Weights of a small GPT-style language model, trained from scratch on English Wikipedia: width 256, no biases in attention or MLP.
Each number is 128 + 24 x the weight over its row's rms, rounded and kept within 0 to 255. Layers, rows and columns count from 0. Numbers have three digits each. The size before them is the row's rms in percent of the matrix's.

# layer 3 attention query, 256x256, rms 0.0276, rows 74-88,106-119, columns 192-255
092:114119089147140101108109108201123135140131135120137144128139141125139081120113127180168173127104161122141116153093126112146134148088135120101163079137109123142115138147124138148107145132114145
098:132129113139100145141109139127120149096105152135125151108109161134118121117163149171100135126170149181129176134155133086143076121106107121193132147115119114167118117128146116120103135123146147
102:137109090139120133145165143127148145149120129150131112118156124120182163119132122107125153091134091116134108161155150125114147108147111100094142141127117099142122115167103110152136118157148084
091:154090084135106137146102149106130149107132143096153117148160096123113107138126140080133136168166146106136096082137138114159103097122123092123133145131090145141123128151074126125088121156146122
100:108149163121113145108143107109198090125089082158169125119125118110136167077157129135124125116080126118129119061087115155142163144135163124117134126132104148148129109157106090129076090130131117
090:078080136122187092094122149119146121099156131145143177148132123147114135128121146141095148121096155130146117084126126123106174126117123127132126116100139139119115160179156129110132108151124120
100:141127151129140145133159133120115090108151153093101123145089134160181102135117114103169126143142099145114137104171131124156125116128118165090099131111162125107173127137120147158133089146138101
104:153140108179166140097106073111122145133078120155118143104107117134078119160146130125116114115109142135115113098131113112073166101117156145153142118126110163130118133113143117106118134148123078
104:153109133149097129143088143129151150106094131148103102168147120128100081134155101140133103125101150118129160189132116125112117136124093126139110144186097128061152126109100112145133112138125130
098:143133079121147097148159114142136128097139151084110164155100127110141067143158122140143154113111144136138094096141122147112151116131116105181134113157158114075140162115144135122141130147091126
098:141125136119114125129174161122117104067105127154092173139131093119141099129141129102088154172087152115128109150130155129111122143086150121130096139130091111092146161097124118114107151104129131
092:119174131156141059091131139116059135117117120121118125093177156148121112131071110130104131108132094156167101100130113099154126083138141168125108151105122173104149127151118117154077142157142159
091:119158189132093138119136126134115131093098106160103132104126145137158143135111174105136180161134151150095149137121145098146105155120107080190094148113135113146124137147141136149174131099124125
090:121140107144157117133110150108131084134109148105113093142114100115146117167115117124153145111079159116156128108114125148099172145155150136142106094172123144078157104149113094131156123160135121
100:113141140130104156096111149144115123131121113084150143154140106110100104100119152170117129133107116107170156131181174131127155148145133085131053116101106176095085152182135113109128137124169118
107:098113141135089133120147113133114133113155111105147150113134175103155082140133128165147174122092165112113104126086145148121127109130120113140138108110149114096140184094153107120118140111095108
105:130109127109120133109132134134077101157135156130109092160160156102108158092124176136121145108136147144166135137124133140107106141100173133137165138116118106108140112093126086123148156102127142
099:150122099180146086120128121166145120122144120145132111095132108107128140125196150113171147088101108111131121126118078140138169152146134145112142106129129110101086126119121110125128130202126129
102:114134063109105125110143120128133110116151146112113147131138143138140083160151156136062166127110130113112107127094105105165135168137119132162158173109162144141124170117105118160136169122137119
110:162139153134151147111131155091172132205105153115117125128134129159156155095113136127117078131134133115149150085111113152118117154162125114098127132104113091146118111157145125159117138141115097
096:125093125132143128149107102154141148121146105137146157121144108169137095178148100142133119101090123133138108087119102121130137101167153122126138083144092137100123119142156110110167112113131130
101:161115153177121146116117094131125150144144156108168138109113131162104129108180118153110141100125129074145102161122149138183111107105132138107110178114148115149101144081146097174134142158145126
111:173109125152177107170159099144121101138147132106114155083112128126160090121137097135153073129090140148125109109119152129132152096148123115127128131079116186122119141135133125099134145111155112
110:106113120127078153103153108106109150134114130138098121161126140069119173119096122171128138124118139152144186143149106133106090106127157111140150086119111122151116095160124147122090141104089130
107:171138096125146155118092143144131117124177159133140151139171128124142146146142118101124149119128097130144093115102114102135154094122111168125114128134141122141103076098113138129159115140122116
096:103113157099134122127127150078072116117147144119119133095109113098156125128139125153115149118097114123135164107159166191114092174125129155126144119090111122098162112098146099121174138113138143
115:123122143110139128110169186127086130065110100095124119096142128137122104116082082080153126147160121167118116116153142096159128108156137145160090174152121119140155131131140156174093131127150172
096:090110136132087141081142115138135132102090157132046133095127176115129135101102146133132141147131136103106115129179091148159138145090150118159167112098127137114133142125126121137115139100139196
104:111128106116142072092120137093141101110110142153116146131110149146188119144130169119151113105139115112098145148096118134135153129132164160133148138145138099079148132105196114106079157147119176
# layer 3 attention key, 128x256, rms 0.0313, rows 42-55, columns 192-255
105:126125119150108138097162147124157095117114120113099168138057130101138133120169110125130149142094152107112125124155158130166136137100138125158151170115139129173146120124142148144159066102134215
111:154118182143105112114115115128106093132131121136101120145133120167132126134111125111096132144071117152118173131133141101127174141150117120132124127139166141141115122106132146141127088114143108
110:157085071168159148110117114175146149139118137079158111161112115146123107135160114089142101077120143111130100172152129120148139133153176146083091133105096090142099141203193140101164147178168084
105:173132139095147073148150154126108119125114105105074081133118182122140101139103178114149111126116152121109131139133109116136103062136181149133154164108125146115135180128123138157151088116117102
112:160175096146165130189090165118081165138139135141145139147100160141118141125116107124157135097126168156104107165126104093152131138129154132103165156151142070132116134137101118149126160135126094
100:107157133108125134146121126110187088157097134118186098170071085172111103133128099167124136147131109082136096158165115108097138100087093146122131100124132107103130142106131128096128119145118125
107:166106113101131163135154207108155158146129120154154143086119141078084127133133179136106129099150113141151117116126099130148171114126127150136109162143166154139137131133151118139151123122109149
106:117113104120139099123168152109148137129134129071144094111138138159129109105107131097104123134204191083107160126127113121150091171120165106179114147120177110125158161163098094113132138126103135
109:133119117175111129142136140095109091132120142156075148141163094101135103131172090135128133146130134155128106143149157129106123106177150105122152126107142113150160150117116146168155175127117145
109:108144145090177075106136128122098124123135113134115101123095162145151153158088074105122115167148105122129140153140072128108122137126163113146137079136160164147149080123118141138139112147165127
103:162116132104110112114155156100141123123153121140135149112148161194148116106112116139138120132183079143089155134146140083141096166100143137164098142123127148133087083118112135148102130106062147
113:123133162122115117095123140150099095124143107102147097138142113104169125100105151111103107185146131100121111091174170123124133132151110099131141128153140115126120188143155133152118141069113160
107:143116125128097088099151107160122070144158071143127104136145122134169130140136165170117145128085089156106148127120189152103122163158074102133119119131082111124086119118123110148162104098152136
103:123144167130158171114157129138163149120139131108138132126128179130120119126105098094103135100095130120115077152121126057116125114127130118110141097140195123131131104165165162100157127126130163